python train.py --n_head=2 --attn_scale=0.125 --extras=["capped logits"] --beta2=0.99 --steps=11469
Each number is 500 + 40 x the weight over the matrix's rms, rounded and kept within 0 to 999. Layers, rows and columns count from 0. Numbers have three digits each.

# layer 8 MLP down (transposed), 512x128, rms 0.106, rows 310-364, columns 0-127
474488516529483499508574451514504520471598459441497511482441558490522519540439483539437595538469499527515476485506503457558386529574488490538463469513433487512528523532539489521439475493487513473533453472481437444523512495556454464501544522458561470550416535512477527576450468535504504505493508464550468554449486562516549514490513485524547515454595445426486499548497561483453444490523
513485479544472548430559474493449507510532507494525516408428525468495511508451563505507489469458524481575550608526551525463403501484520537529513501537551512452437485508473580466469533454598475491566473460503504512482489438543419486527497529526490490455471449508534485509489532528450428493505534551513448488502525513498472564472537454432529575499552485485429541463446533544502483499483
484438472553579504455506500484460484436496476514550441585583504515509458505511519523463502453476458541466552479517472488542450465549436434494513479588514489521530561468493506569479557467505414552553505490526564517460482479541473487485464495502473541492496515544542505548483482429493557499487450439501478501470476507448514529483520494549493507482516484504564521567528458523463498499450
544495486510482515515504528550522525515572444517503477509508554560421466509565501471466506469521491530432478454495527513474432445504527541505491478479556483546479475530418470483579502406464455490479483562457517438501440439485565476510527611510490532494504440519528538509571514516560420558560520481543423500555495613569494503420547457476395355512509391521522591563481446435568463563481
544525504616480494494531506497563511460479506538527524449444549502503492456541453556462523494546524470501454551431466493494623528540506514510495514536461491502468520488441523449449497546518477508467495552496461525497473433515484497468490537465484479556457446464524547527568526433502447552509471412485501496535543503472472500507466518491493477524527519461505554574533463487506483455476
481581389467496432483538486482559499581488566459508597506522380412499505607489538580527527518423591560466487466418556443417473526443557428535548412434572452501475613554518547529555462469490424496409452580544451461488493582488460528464480505528500518496553597515558566584442501565402540515554551607464443525553418482500527517413473454505549366480422409464624397443593556475514473448501
498493514538469494515488481453498466523588525462449431432545511493455536504495550464505528455518501522498468565429539359497501549571526539484551506502460490457608532538525455436504469453572480492576562461533513568506479417501486512417573554496540459501410535598554516551471503480440521538469504487553469474565519542511497510548531511476541469546494434388491484507447448443476428510468
463459544513477425550489538547489522465433542493475500465507529482462512500537500531505511458514515472572483478542514453559399535509486516503458510467503459476502514484482534524493534539474464411508544492490501605454522487475487500539471569503460496517522472464516495465505558532516499536494528435489482521512496546505541505540508498462482552554478444487520534416488526499476503525472
414493556523477448515452508469498507543511565477495466460489529531501446558463592449466513484450566551480476520493523496496467559507508539498432569493458467517487469547616556498521428464462438521472503482483484488525569483497512530536477526536525458530572493502496521510479496398489510482519545554528573482531487456492429484550428496475468523497487457494548535562564476473523474465431
500505494489508463488518557465577543433558440573571557545520500549522457472485499542460403490502512490459492478527498535493485476487497513487444455501502524441439509530484483432489559458520463524538477567524457550515553383449551419415565564555520520518509441501470538539490536478511483517532483479528465508485590566485427469467485450525483422570534437548478571506409498515472551546440
433469500442528466556476556538499482525417479501402494550451458483478609500484398480500533496562513484565599539541505450519549461449428490499476492478530526531541559523505503496555465508486482455473440467464502509507514540529476491510498464458477453535478443566569403563524519502520468534541424525501463493470619563584497432611554483475498556426478433430462479585495448512541528533534
555451541551571499545496439462504551456511527495410451468482618525517525461493477453494529473488526487534466572462419532469557491539445509613492546494496461482544554454437430551549504494479516434553447512489476496478502496562438496489487446495426450537558498467466456510502491526480448511433467500462547559540534522551512551539504517494505570527584486491480541555511439483427452518497
494473532515490510520518501569557598450522472491483515507522424533477600549518451516555497407512537493495469546516452496433533479503454459486443522486519556555470493544506486489489448484443541535517525482538507473463406533483532493434550410526455498543437430515490460439562584497470463516474504520595522459509537566573488439517555487419559456492493551490512503498412515498486518474527
505446517489493521513506517469524476534457552485443430568458506532497522470513471494561500506507476538509486512520586540472516541469515444467453595487441466480500441517477475507488570514460512570458486469442506524477513508504564505539427517479471452557521502502480502487557487544506398485497525479565491430541506511512538466571548468487502531513505498517464513412450484465454487612473
449513533542462589528453483459414553533471486548514485536453462431550521504565459463461425458451536439467571522488522532504524500448446512457498495530467505545469440506541524469486524489463541455483453588425506494496528544451496554469526544491495533404598574429562583401576466484485483519516540475470414543516551420470490479462529581492576519432484537521509514462644441507504527540468
460508498473478483499488484465463497509514481478516528445423482495540516495548541456547492485436500495530511465481529515510531460544534527506488494501571570446480468506466522474425499505525444456520528408461460482492525477516495502549509488539470583543561527462493508465512499506506496556545567486468493450509503485510506470524474576504522487500539509530455537530576454455497469465538
492512506429493411553540473501507502448479458549476464486494424518498545540476390483446491487528524488518449566576538483423494482489508574561430525508518501493530478527446516561513447526524476506525550464472547460551504481468514483530513562456529517563453375464423442552498533505502613464504514523500438478549532574497456440448452491499507483557523478507488553555421543495489504552568
505545475546494539475523505546516426514570444605547529557492530441482380552487546462484543504507575526462487515457384456561536551547461461460428484493435477616486494435515547547521490486519471480505575503523485408441482546470480479456492502494507412486538438482489549551505436574564489527531538482487521457522536479446528530425475502576479513561485498535542533486555464458482455476473
456508509531486525543502481493508472450514471522523476460557547494524518495501516429489516487505499579528535521482537521399464518520459554539449534496496433517541544461476415513473588518546511478507501451485466508485495473476533464462491500473501574525538475594484457549475471502520481492481490415492529483499533575527392537535483518528481476563455469486521532550519481523454452511459
499546486484514571544497581530594424547547488493476519529469381579500491532395467480512571528524500485496426423378530522485574439547444521566480389514484457439471511505558548421554493484538495550538453431561529463510407524526499573487492488491526537463495518608522558564513473482444568443476461431515405415507548494458437568502531388591543498517487480488587517543544456454518513467441
503447491580581504518488509476480478502565498447535505439495479512499501508471524493517484455483467523480538493504562466490520522534525569509478451473516411507510545477533515527497445549513492471524568483524526537446514493543522523450509497511494567459470516498475508491497518509525528508564502435465450493487469525505450427436491524522530485442479452442561417444527485482500537576561
450487548450458520461524503482510525561483514504464480545503518529488531527478370539580501457544530487550524532487530581411487526560534600517490455500494516462524518524534492492497467583520491500498493535531482528515532473499506466514413534534475517507453416493436448506543464491498527518533527499478487463484431532541493450521507464432513508475517536478471544458449438492476541495489
443452477520482442451536475480498516495507468514422438516622514511521504493525504551544527495450474485529454465467544479565486432497494510531490513551499528437591542479480504524561439475565512559485502446515459465533538489551561524468524446463500482478446449512475504506494491478477496470530486486514521549469545494534510430480472503548482464462482505513503556497498509580459523500558
462539489549495479403419513510491429495526514499494445506506495478375555493530452451570495513516418537506574489481553499482451484478485504497470491454549523574507491488461509494409534487503423448553535486499525477446533403512505507475471461565520512462523536536468456560564532613487542456520450530525488467481522500511503568529518544517509532473513541478536528472476534438491583509479
484455486533541456451463558500496489486551495576507519512505449506521547539449522512532503510491475478528436493454520431561516440483491493489432488524501474525509502464517511454502480467542487514481532495514462438464499504471513481498523544452366519546523488516496514594440469504573508444538490491479481515525483552485475436525508478571446520520539547486506559563525512500504433579509
481534429541475471492475556471495491500483551574514460522544500473475525524483532519499521490514473471532446442496519481490506504490496524495496491424445564510527532532479499445537501489406507581493500528583495494525530534483503493506535577518549520449513492485521427490467475440465508490498498511537527429513429514530488485461502467519416480505524545481508527490486476488484564513565
474529503532568472474396424490463547419548492424576483488449489550434478474484468534453566544506517448536526608473449432511511431487537455522580488488542446550600492489505492544448537475496521480494459424441459515520500497514544609578546501463445472484544473597514523502548497435470511486515508427512473520433510415573526497446463517530495537518544526492548531515462486509523435519532
523483472464506425578471506499549429578525493461476481458582572509487521500469451463429509521485417487490504434463535486461497457526468513552511478522473469522552422462477482436537477522478493558508455510488450512495479477478528529557511533514562536484535467563532492571519553513469471476496495481457464475458512563485495581474497504547516504434502521542537498525488570517560450476557
532478498446489477481524448497513458528496571410469520522484505414573433520475505518543430498456611550498557503438525491500463521511495457505502531538543507529573477521558506502476554515480496550483523511510547458500432521505520533530487532542473468557555455430514410442508499433568494533523464500495476475453490453517514489477524479524529525551409493442502484529506529473541447551466
545565563533476517554480410484478441427486513459450486424519512468457388505481492505549524481568531518506394512460480564516527472553496461527495541574480555493542451469555499523466487518486469418505420493554458510477487445480537494507428514446558464486508483554521518455464449508536464598586455471563484564505529477478480530513538424582535591572494505481486500473483484472519555573536
472546546484484507537511597475478464514498506503494477477407490527479553557525569485502494588519556497508486499528523514423496558442573455563494490456530552615443477465476490546521489494539398535473485475457462458502470473538512547380531518493469474488556516562488454496514494435516550499416481505515471471542462456537478501473548572497458486456447532502529487477509543485533467483520
510495538467501451567491485390497509543560542490514466511595551483465517468517479571574504462421468546517510504485478526567499509448530433538541575508503444585414509425539447418464471508511481534476495542411485516458555554510513488452449513435499546484542523557518510449537509567498533523523492528479488436488614526441532499366486534498419495470560498509464534439527470444466475545511
455476460450511491468498450449527488569493586512500556495546586475512492457516447502513541445504416565432496502468462476534522446503526514490472503498469552434529562486474469470510521558531530495480506465518570461520511509540486506573458502483507452525502523381506536538502497533535504497498518505523432481527489446489537525515470498495491565498469544488453495472579520471464491488541
472519501514509483463519502599487487594462537507458493458522520529512479547516495467481507503535559539499542563519451583498505514435497438509550490540537535537473471505494465502398518504486478466469470532484528556481494508454465447536467474487564453496547457474490494452484565465502472490466490543528586532524435466493532494541523497502519537499470440481532508402441578512458441493543
494498555512618507485477556484471534474523493460418441484396569550512501493422524465543508500530457526586503532517529425510478456576427537432571577505518467453570474453518540553471492511508528475543533437447486507446488479496509553442432483535487514530383501558513491503556541539485560483480493472499499584490464526476476489551493472455535524512571534516415461489454395538466458501508
485500485504485547439439518503543483437481515589529411526506500499514521535557525416455489484468533537482465569535481480524492434464462486488449483463524522400501483495438520443483470530488596504541493567454536404572457503529517535455500568485499490500523433485494426564469533608484457505463510464545542487501552495520559451566487519495510506545534503546481549515471492570462534437478
519501497501462605570466501457462531477441463532550596465555457536499532445447512512483484500499482492534499518507517504492477474475511519567566485504440505510554506487459506538469490493537540446576473479545413459524527503518507443519490504517493529499451471477545487467555460544490495625442482490496480501500474554534542531438549492483461492602537488444439554505499407520494425513457
523493497466456474547573465530538485510543518433481558459486467498482524507537549506438550496522480484491460503516542486528525470531527528445482450562426535394414485465508503521477472441514465552517441518519500503598474475555546509479473440535536507522513504507504440557444490421547441537534499503434466462485548572542479471490457492534535471469482534562532465552550572538458526417528
561524475476563474462528533500502497552506564538473500527449514433466370499484508535486453522466560556553462513551515478498435540524486509503541552455525477589569479483515488500519553469512450584474535477625527517506530551381452541477529468442520514436452447474606446494465441546444485492533418499508478573485461507482505447486548517483577370509482487479562477497506498469540527510467
500486471442492430468511483462416473541425473528525482540499573551496503506461498511486555535437554432465469482484472437549486513473419494468532580487536510476532481530486498542546502466503547510483509548469482399496466553422512505551577521450546522504491493476508508509438450425507485497493515489478512486465574543493478519495531490581491480489561525485524532586555532457548512547448
542550502530524520487493480540526559532492508488493508440454520496533448546527542493533432473419457487439542440431481549508476480517510492483454530515468469486464443482511527443534481441465567515478488544525519549495482496459460475475513564532520582474526542481501565444492487482491468510470500523472526512491500506488529483479500516512495511472558499533444516557554521574512494488464
503421472513565485501499529552485512521522529547488457473464518461499522460502501541548551524478440501510498508522528420512495495413466502491561593515480458419559513594442472508461516483472498493539603397550447496459545478522451516532448494578455517521516413496521431598508556446467519508510490498468519488463483490512439502512459466528490511495491493477514506529457550561534543482464
472491531553516494507467455498523518459515505528489488576484495529462479526585522475505458484519466515461544486441445510520485448457484552512497499443478531484487555543471455483523524499479546528491470493498472516475493481475493535571446449477493448565523526570496522515530529492506478440507512489433605451539561506506497433475409504469534487432518511541478574544497519516499549553496
412496400471488514537452515462461536446504505535576545525543517433555550466427457487497514523563471460456555558438467481500530396514447471542510512525550545573513511507469435527496506561506485417485527543527443514536486545510500488551493479437518496505524466480499524426521567490465603449541489492555562483458494551550538471566520478495539533518468487463470477495476460552488442530483
478558532496469453546466541485383515511501534434447470479537494515545445449497508425551445421434490598549572431549485555479492545509524514473507515524449556449506472463521428445470545472421511524450494474526511533463522391525526464483471515552519551462502477512478470484492509502564514454541514540583448519427532535522575523521553530453494493586501524456480466491458512514559563512556
492414454518480532489522479519535541461580489421478455450519523478508508467558507538529471451460534511524555491526480514426475589520491553519490598495534483523594515544508465484431543480516515461494477464500548519490521510420549490496533550564451497464519548568496454503505505516525449561457498519520537530462493495470401481486510417456500490569518493427518487471581424511470506426485
517516517500471517437502528494494522517417466472467484528576460504467460522490495487526489498627433515527506570442460526535569495498534484471523507498433506477542459507512481511553501524491533502478543473431517514441480485532492495490480444502525501489455487493438467431466529424516558455581541497536546552534561506542484506524511474537499564463488502491456498506469542443540459489486
432511472500461456498494505484496482497524459516400528429396527503482519481477512596506469454483580452540439462528422433506496558449483553595488455454469466499534574544512492529546565527465471508522560511554526498476536412441497507504495530531509472491508490424537489506447477417477455436525621466548511563442500516557595448577467501516593488518540539508582510536484500461538467524506
479497442497486510418486472529511537445473627481461463452388440533505425563481515502495517553496561513466485439489461485515515473487445556541557485533547450561481505418532520520484502508507588572469540562477518475445419518495534546567499509485453453530506527493480424496527493450514526497494551461515483553442445463557555429496518532477487498498440443569519532517499604565459517489578
499510540530502502493470559567503422483452522494544514520561434489492543448482469503476608439511444457484519542495468477478470478473503501481544471529543552371425418522511471501543458436539475508562518538477520580485444493506551453491443500570509482510500514518497480482559454548538476485544503519490516539530435542548525548508438451531538535424489505512566511462489462525463488521476
501594525484524469566482421470504494531568510533465409545411520574525505433520536531530532531431544447521565470493398469463516544521481542522541464476494437449419536483491548532422601470485564586487511525492528482530453517497457489502564471545554469457506520417404418474569465428456400514445487467406547565441496455464530567493480483463524556512471503534494493533547577508551459628483
523502484504439479495529468493495535474466460598537520536549497456529538551472464495473415563554570484481442473517521464519486526516441465555516387424506548567507462532460527503522467436494532407496544552466494435539533443462451498484464525506550443492512490496543485528449466480522521489521525519503513501526483490512499510545482484525511459552492477555422546567491551533462560528454
473398505562520611495464472438526437506415578467535497454503483485508420500486506509476510525476538495503549492513466480521542482512542505519492473485554547576580449474552459532520459459429468476478463568547519545523515493465461526526442499566418589554475569467517530455548466539494461495538466453503533467465484456500457536513572512527542504459497478485589447483527500462558564434517
491479494498484498466495512519473569572505497468543523507508496479476480479492504489442508545545505512553503479525481485426536450533417559492523406514512503533561479504491466574506555550464422397477513457499488513547453473473506479552461429506497488577531449473447534478576542545521491526537449508491466456608468546508501550506484531470500491514438534470506451510543551456494485492525
509494484486566461465477464504515496428490469468574534517505524608458480546444493464459489546504497417440534467545518582495497458559546541498492527503538502496501451477496436485433484536501509477578572508498508490445504509486568509497514439499449453522533562473523488479607543510504518512517470514506420595485440460540448505442465490519507550492584484574441470483421486467474491512565
# layer 8 MLP up, 512x128, rms 0.127, rows 311-364, columns 0-127
465482539509536463458557502466504492478436516458542479522511613441524544539585456461421571533503492411479519422474518492532496519429512450495400512459511530580460531487578417571577498496448505507526532492521498472522438541515550518447461478502486519502462477530518557525490487422505517503522410490484479494486493536480573445417470483526488504503503506426523520551521520529461528471508
539542535504429489539528576545479454506490557541444594419494466510445519509501544443463520545526447495570495507454502492500515460478556493469499546465540484479441470527503509423498509488564506532502431467501463442507483505472517522473455472518528511484531482499466498486565495544477453535520485482508503512544460499501577484503481572544443488447472552501543515529518540419567496459567
488497536456566590509560504521437500485541558505482485467435577484492495494474482531567565572533474438533487495424450485503465517486496521523500514520458526560551489577588494580554511476384454551526493449441536492512452463592520584489548393511507465562471496495512549456483554384490503466484467633505393519505514488535572469494546480491469494467514495509513451442468520457526428486453
496525528583516474547477548569506444538480471491458531547469483510462533555498479474542462522460586533515456519515480455459468503481555502504456503543490511525560466521473550499463476467461526471493429484496528433511499535504513492531526501577414461440573522497552535486479505465544578505433472509546487472552528442412510543455543541477497491442488596475471482424531509437526461519575
489487457484474484483539460443432466542559552519562508494460578466539531496501505555427523510415483515490558455425553492429516522405506498521453530504520559573529491495485553499543500429492408504483446463530484496478528520482459563471510520501472540476499543512568532494509466507502528515564399568463511529552510494478511481399519508454462476496446536492530457531640535385565492436585
560451553535527539465561485478444501534502607511543490427497512499457494561494514524551543466443514476449543524477469464449519510461548462502504447450455503518520492461504550472466488540495481597521457434485614497531518517539518611487532512560474494549457483498530455468570511441480561467437499541496446594497544450448489547453533511451508537496451517452507439481441541522543390475495
490543469512502573508525487518439454477486510502516505501457518471531510481528553464448481552519435521493544467554426504420491477470511532508449511512486547525552473572483529481491437483491507522526426428549430449511508541535493518518482563540480487563493483521485493549540432495516510429466476573522565486491560464423501515510534469487495460420465480528511475484500525527502474499538
485486486578551440493555593427474518470495507547477498437464529465529405506488476500469501582479561563487479454434514457495504572502519517490459486426525475522547505537501476444458517502528485590482523538512467485481463516566565559518497493527490476545459561488519465485447519425523533540506465544455516553438478502521588547542504576494495481446440488474495539503532484462459459523477
482579518454507494485531469527446517503455589470550561477434558500480482563493505541565576484399466507514540479465514467502477539443541456581513526541516511530472485514516470537550502508483463551467514501443539459487488469539568521543508498480513448537466481538539449465437438518530492461518531580431471522481512393546584478460494449521518438459522477416507496494441542548458398462485
503490544512551487516585551455474504530443457489483471460476531460534500471606458492580549529514530468585501516522550456458503570443505470551438546462457553644493579506519523541555486477542482526470426477439458513430586492488529556469434506494501462502530524470504463519474501401471529540513400502502465508470413505558447479479509491479471494430473535448494476538542493546513494571477
481452532522490480500584491492542527531471624501468483413477600531470498513518511557504569585608544512522575491497489519464550540449510447469507501430498449552465503520461585563480483449462495494498463484470511506430517544504455560468481501546532409480467579457551496562434547439476535461441452571488505505524386508439523525521509448441496477483482456462542527500501525497502470491547
485539537473578535461508510564455423531521472482492497488504528531420510490485526531496527522529537514487475535558484537510476535468495547545513422479525518589536492408469486538505443512458532538397458547471508484489548525487540528371462512484502506499591496498479528474500597457531534448473464445560482471468486495470506565517482481487389453469475449474490552508502518470530488474553
517556511538525508501458548501544501505494532499494491492486555404532573430547516481443475548500531452450572512488513415452481514454508472524533487507506515490494538467491515441516493462546424513535527483459460471498493562515493463467472529520542513504450533535554486524503494515466534534537480555572483490501432462454461448548462449379462460514512510550497493536577468487478543426556
426459494543484535512546495541484510507464549469543487521468490478448572534438458522507472487497489504497554463452506467489512585421479410525489472536519507544616470525593533488517494478451415529506522556455528487548532472475595549464480507448524438471493575524489495484508519430528535556493455559504457571546473382448476529458517509429468522456433577535531510448525508437499448527516
496522545478505504505517568482505470546467557542519431511412480544534490477518418484465525480499529506504558544485462519478465501516513456523451554468508483504495508534463511526518509451450455452492436469519549487501470503555508522519438452517477458541496493481515539527519441539527514495439553554530474515545418480479511525524611470530539419477529539498516487422526562471484461500508
485530585543566495479428508517473461458533510416463464525399564480476457520526494479549501577485490471525509448473555493520483494509578531513441555546489580438457512510517459439537571438448479525502555533492577480510558453547460503460535427464468479497451584524540437487470439515434473503515465516515463530512496537520597511516552459563508522539528554505502509494539483413467511495478
467482530538500544535551566545481500462526537541482494467428530410521490542487455498493530494566472455527488487481504442554526496446509393446522483433432557507478519433565487479552469503465448504486483490483497486479520548526503524440511577440608415500569459535537475473498472481503569538496426540485494496518512461523520460439476529569508497485507514521537485477604574534485468484502
538519505496491532426499527536501494473497619529573503493487477543430458560474562499526576549519529512542482441455497476488379518466522521450487461482497484484493423488467510476455498524508492516493506519524529538574513522436473508495531493526501441469477504514509485525486454525508490463491530612510450532541415529498469535486601480529466500420457494473542475510496592470437490411456
421501495537487547460483558462481508543496494565516483395464615547527456511590493516479549535564501432523505474485487522547548507426515478508477499474482522575564569442437569571496538514432468536477515516482677477454559519574482570433509449466448421454461457503484518488516498450510572499506475474475509520506445440508492537530544488500519508510413485474594381430528553448449470533555
517494529455472502463457498492421506555496500495532483514503446507537538414523534472508488507490505450453563539470506480511489535472536440484538406551464530556466502464474508464479525565551477552407499527476493514498532466504580538467519520571505506507497512504565549535483542486557500458494455546473451546462509509403400487487512508493461549498503540571525489513528529534505483458441
570536550552535472552439519465468488554543536457497447461397526502543500497492484517560492585481546465472502402450504457519482492471522527555520571441519507533496564432544473463418536497508437520486514457465593515452539438568576506536502506492447476600494498531535499498529435523529497549580526474438483542503514542469504559581475560530500524495522460473501457471477501429511466505451
479456506529513474492469510444515515483470468466487515534489537504517559559470497415448456572557516541484528546475523463416446493484547499498520427503428464489486506469485512462501468537507474463485516494497520521527522524471491542407470532479504484547461528520545551559463439510506495534531475505519512591538387472531517539526557528455530520507522435477548433534517457520530475447440
431523530521449443578538480437541545480493549492471502496424488519446547490524501514520504553531474446522531493430552461510489469468494451545538529570431557528485523488464500500422489444522352495520548437565445516518513519511514567491531487542520491533520513550571511500520496498486516486540487580463449569502398508479512419519544541502520571499496494488475403513504491460482494434515
462435514500514444515513553436485489513514495458488516428512539554512518527456504562556453535516528455377601542553515529468527572466472423468490454487496472574473526470510506533533514493543456502528471481496435450508544517476628494528479479511520467523526503506483523511479505492558510470462454519484478492463515440467461479492575495424425520506493552500531501520504446532518418493547
562543553578511470502504455534484454515456504487515478533465495509463533471553428502446468515530488502540487549505463506501554465412536551562506555513545484513516469489481450488557531497521456541487534422486462487512421473509476522477473550575441510589558540508470453528552558548523472510535505478479484484483525424455493495549529566488511467412436488489504475508477527520515473441480
466549488449583501548453512468487461491567592427587490497471524438442425516553483554513455485485453520452507516519533493486535513436544531590505564494534506518486491461478489480519539482489493591411546501502506510535495540485510559472508484436437482522548555527544452436572449560548466539490547490493407521518441490551527469484460505507490556463458469489550527430547447476505437536522
494535582590474515510471588406450470540499539558484508502483610481520551520440546428551477538427581500502534503476519530491566508509532524491552431527480461520500516475524470480477508458514503508502504486536500448518446481516505486496446539506417403514434452463539507530464475523536512550451536529504553439594485474518526466464489538519479491445474569536523497448504480557448483418432
469472628472524444445543547568489505489529468517494414544492552528480457481511471552478463529538488420468590495509562445487548540440570458525418529514464535538495497485530462460466576478427466495491517543540519507557495494480469473451485534487539461506497567505525481500493531585401531546470509550492523476553523474453486446526558505380452525495447542492500478519556516489511491512479
527538536461543450535550509515467494450563567487485486442397541478435567555529503576441594590514510461500442453427475562531509461475538553516428561542462501507451494490518468495516530419529450499446529504496544477531547470484504542492472559455487424481474563587576439479518467546457509534513479539397474540475450496533537515538520525495505458495489511402520484534534484512553508523492
511505541531517489493521534454465477515516497519566473474458476521486529510520516486532497567520561437521549516506477502443472523462531459523489534441550470587468472492501509524563485548518432555459479484427495440483490492512532554455518506495458456451530486552477490539479486500535539498425503514480502488504476477528487511464538509516479505497498511491525482465546528503466457487537
479495536511507493483549526546497498620503512470514511445474510460475566480533473536548541512457492520533572458502499512512519551465500448536516518525512405566472466516509525477576521480513475511421497472489524547533514546545552493486465441417556441545516553495456532468496454505541530512474456641519417479499477486530445478446503459479456465478430468439489497467469499439561468529471
472546517427511481444467509483509441533549496486496545442504563469527512475497443436510532512522485470479493493421490524508513465453505521518499471549444543513497557482522534495506514525515508501503519520500510448524531403540531505481486516491508417551532530486570479525490540528580499484542537533541455468533514425474498602511486500424469539492459490462511445549549520452435445483580
494496513502577479468517526508492508533431491525502546513493537473528557505532525542515469502477463466481507461466552493540491501489495537464416478485499489531493520498493526544503442441501495554533527505479489440518446466502538523411523441529489518464479537452565578481491517490459533488464460525464499527449546453422472491523516496553504371546480450517596474459482528516534486518496
409523535450554545496506581563431441518502477546567376471514534458496484522539482537447499595486601526515611472541482545439524626510493502547516514492467550551483508431495532504497513504468537497422502519428474467460528552469508450493452514462468506495517443503472453468490515490563503551538455478518435444466464471566492443543521511452429500473453494511527507433504463540529486512548
487472470516476521536440519431475437558560539522497527516527481513505494516520457480461517507473457533478561479546542521381509572492535440553516523485514521533516530541486484460474580531508491515441483402525545490479536541525564497501525458482535463514527525478530515515512486482540592618391433460409460484490493473479477565498526506470523457494471532546507484433540455524445509534528
415593474471525506484522513464443521516396510462459506440499519517461568559475490429548476493521462473512546429460489484522475521447528470443493497537526514476543532468449469462434452464511483523487515515478465449488513507546512572460491479544514482473524543577587482523529471419556554506486480504475509564546528445520511468495539555517461563521467524585517512473539430477512455517527
489517556475482520525472608509420393491442554518462513485487532550498491502479479467513507482457503425506519472454552522486444550472525497543542518511476509509543396429553555459452566487505532548487593503460547487473529499518510483509436506553450468523468516496506525544541479493505523480522512561494456578453498408487521500543578516460408534510518555507489431460481464603532489484462
524480557443487512468522499525531457483535528499484528423500560471534525527516550536463542477444512421498499456526576554432501536496548443481450509458440517489462479518480451497585563418528402568501473569485570508574440554533543559484532481475437514461459514512486545492479475414508562530450443511479446451506402518515587525507484501495514469494500495531579453565549535470491416507541
520496506496496561510498506477459466473475528463474552428525499476556545529499478504507508514611522512476557427553536621435558495406513517519524552452477510504501507479467524500519577529434490491478502548515597548486443420496484516477443488435546445499533548516470452461476523499533514536483516521534500464527480511558520513463533590482473455516516485460534386468526494440429482464509
414448525498510533439554548448499448477476500499540535527524532531461578498475426488428577575506510527523501500495551455522548461506550519535523514414502569486505530481521508523558460444507476499467529490539451524545514505499489564488466433487461473467468474472498453501499514385520553478487529537539454522546469496465514438481564544454491475482510525542512451469490498560495463448567
552548597517458500487454487482495529485526534476503448477485513441554574505570543477475497503487581441433503554493491529483537510480457494583450491474469527521412459477488536469447574511480494532509506472465493485505431487450520444470562481515501461506419493539559543516456496502565483569506529568526517561474473458445540565518580452475424496471477481475475508543520535413493420554505
497512500507537482506548535485492511449464479442551471465513537521480497526509616519500516528503559478446538480588446453424438583525479502495472475521451458520507504465492540519473419470554505563537454467494544514466486518515569509472516491502492495509527481518465589536527449508521532475471567469550488508460457383535465507485443485520493465437469516466561492515522502466596460426515
535551457539498525471523519455481449442522595467543471523454553481509467523502475526453466502500474503400506514495467469536497564452512536490459450513500588480434534570434510496504489498537430462478406460492470469528579461494441552387524501530464491497488581566546498443389465482481476581530531507538537529515423511531550581566539569507508526541492554467554472466563475437530525473492
461548500498512461522539515496491503567516471529551492492467528445436513505495474543461483561612496504511502521560545453525537534513497489490470461513541571559527453460491473541536420531440476568451482481420485495451473584476583531371554452493467485471440504556583493564580519486498474510478554495497458510506401454515459530501496529457493460550510435533605469538488539463444482448516
548445490437462455527536573508468496444527539534557426526464510528444470469498562406476579499404510443432471516474561527519438489474529513577482543438509544536523498471497561542507508516519455504458506483498559490490441479466514589513484454580533485476397551497518455427470522514495503481477506536482512551478469497507486526448549537456500516470450538483598511566555540480485489417496
526503532554531472585542566582507469582531526493504547457487490551510497556508447459535480480447493504466498493483553453404581532483498502523520520529501445479506493463526466463446434433562474507520445532483529463508521510469519492511498542552541493514570551513515492491531474585590481548452465474455440480505466497475543519523477504533488482461477478491505463438542463494409481505526
475479541540541458514499510491480433462474522529469467546438575521461600490434553478492464612453538529405540486490503451523506510435521527504501543517531437507488487546560482514462479554515473433449451400462529461521495427470566478456444491438491522554587486521532458542534450490505473454543548509477552526513514428541464571556470543515511505451506565460484417471541518478501456439470
515525501532507551517461508442431519482539499485531472570479460485454500457515539558482533466464517475416578468552532406526471582468545537542521484440592586531447507547435445584439481497423420534477499491451508450511496462471539475488505537448465463529509568566481531477497521506596517508480549514462486546503489529494435584499485433524481452498469612536530467493489550405562466513504
542536487492457475544541526583530447544494533508451448520479480521500501542537494499504522492529466500460514423468490465533433546510505410564475556527457490495511514445524539476528505436500521477444444537526484495506482559543512535477544534477521483461555529462559459519430466516496550539507502484533512518590539453469405523500572538486493507502493507475549474501524474429455411408537
505449524519492439506499490551517527517547547469482458457447512475618454531518579514468468564422514540489524496469503437493496525526515449445516572440438540557487507598460503455518579425573501481477525468426503426503551473480551482450444496436529528502478553522537489502542559503468514537523488559475499499513462391475487483532570560504447498430442538498511439439596537415512463532562
489488582555546495545571540522470407531503459468534534524512463528500464509526536521469528536501468457530509494558546493459501450450493496527450494495556528554487576515406511557537511503611480491509417444444477438437518521564504472530464487454499526449499461506535478524497529538524481539501453495515517499536457462553402525515547524523470499469460481475496486420544547500420423456459
518604520482532536463465459475416452500518503504505528443502515403532475546501501525511495486503501469483509496553490558436555522476579457522523524560416536482511500525427512534519565495527452515456392486515526532498478564589435606503504529520551495476452511534482442499462496524554563571535459497457443465593501500485522459516476558476438493442472496478512382454561510430507403548594
489562529534565592435517553501510414524543535431533482549419564439434512466514431538447544551480432458483527441468478483570436555489526552527450451500501499482483383431485520527555491552528465559513517548532537479532512514561496467474485511515464522500561469494541493500476527514456467465514460542461505522442513441480562486484496487487470536489495464537556519480527510485522434477450
577495523434476427501525615565467509506492480458469503540519525467510557436531555507514533505496499484531465511454493534456508536487540549546527436496538497552506556572555441514540485510462512522445531419505479504508556466536505494370442436479610484533510528489479511463464489447487528518459506527569519464517409477486525490518467484448462470529461476510531507460526538506454480485555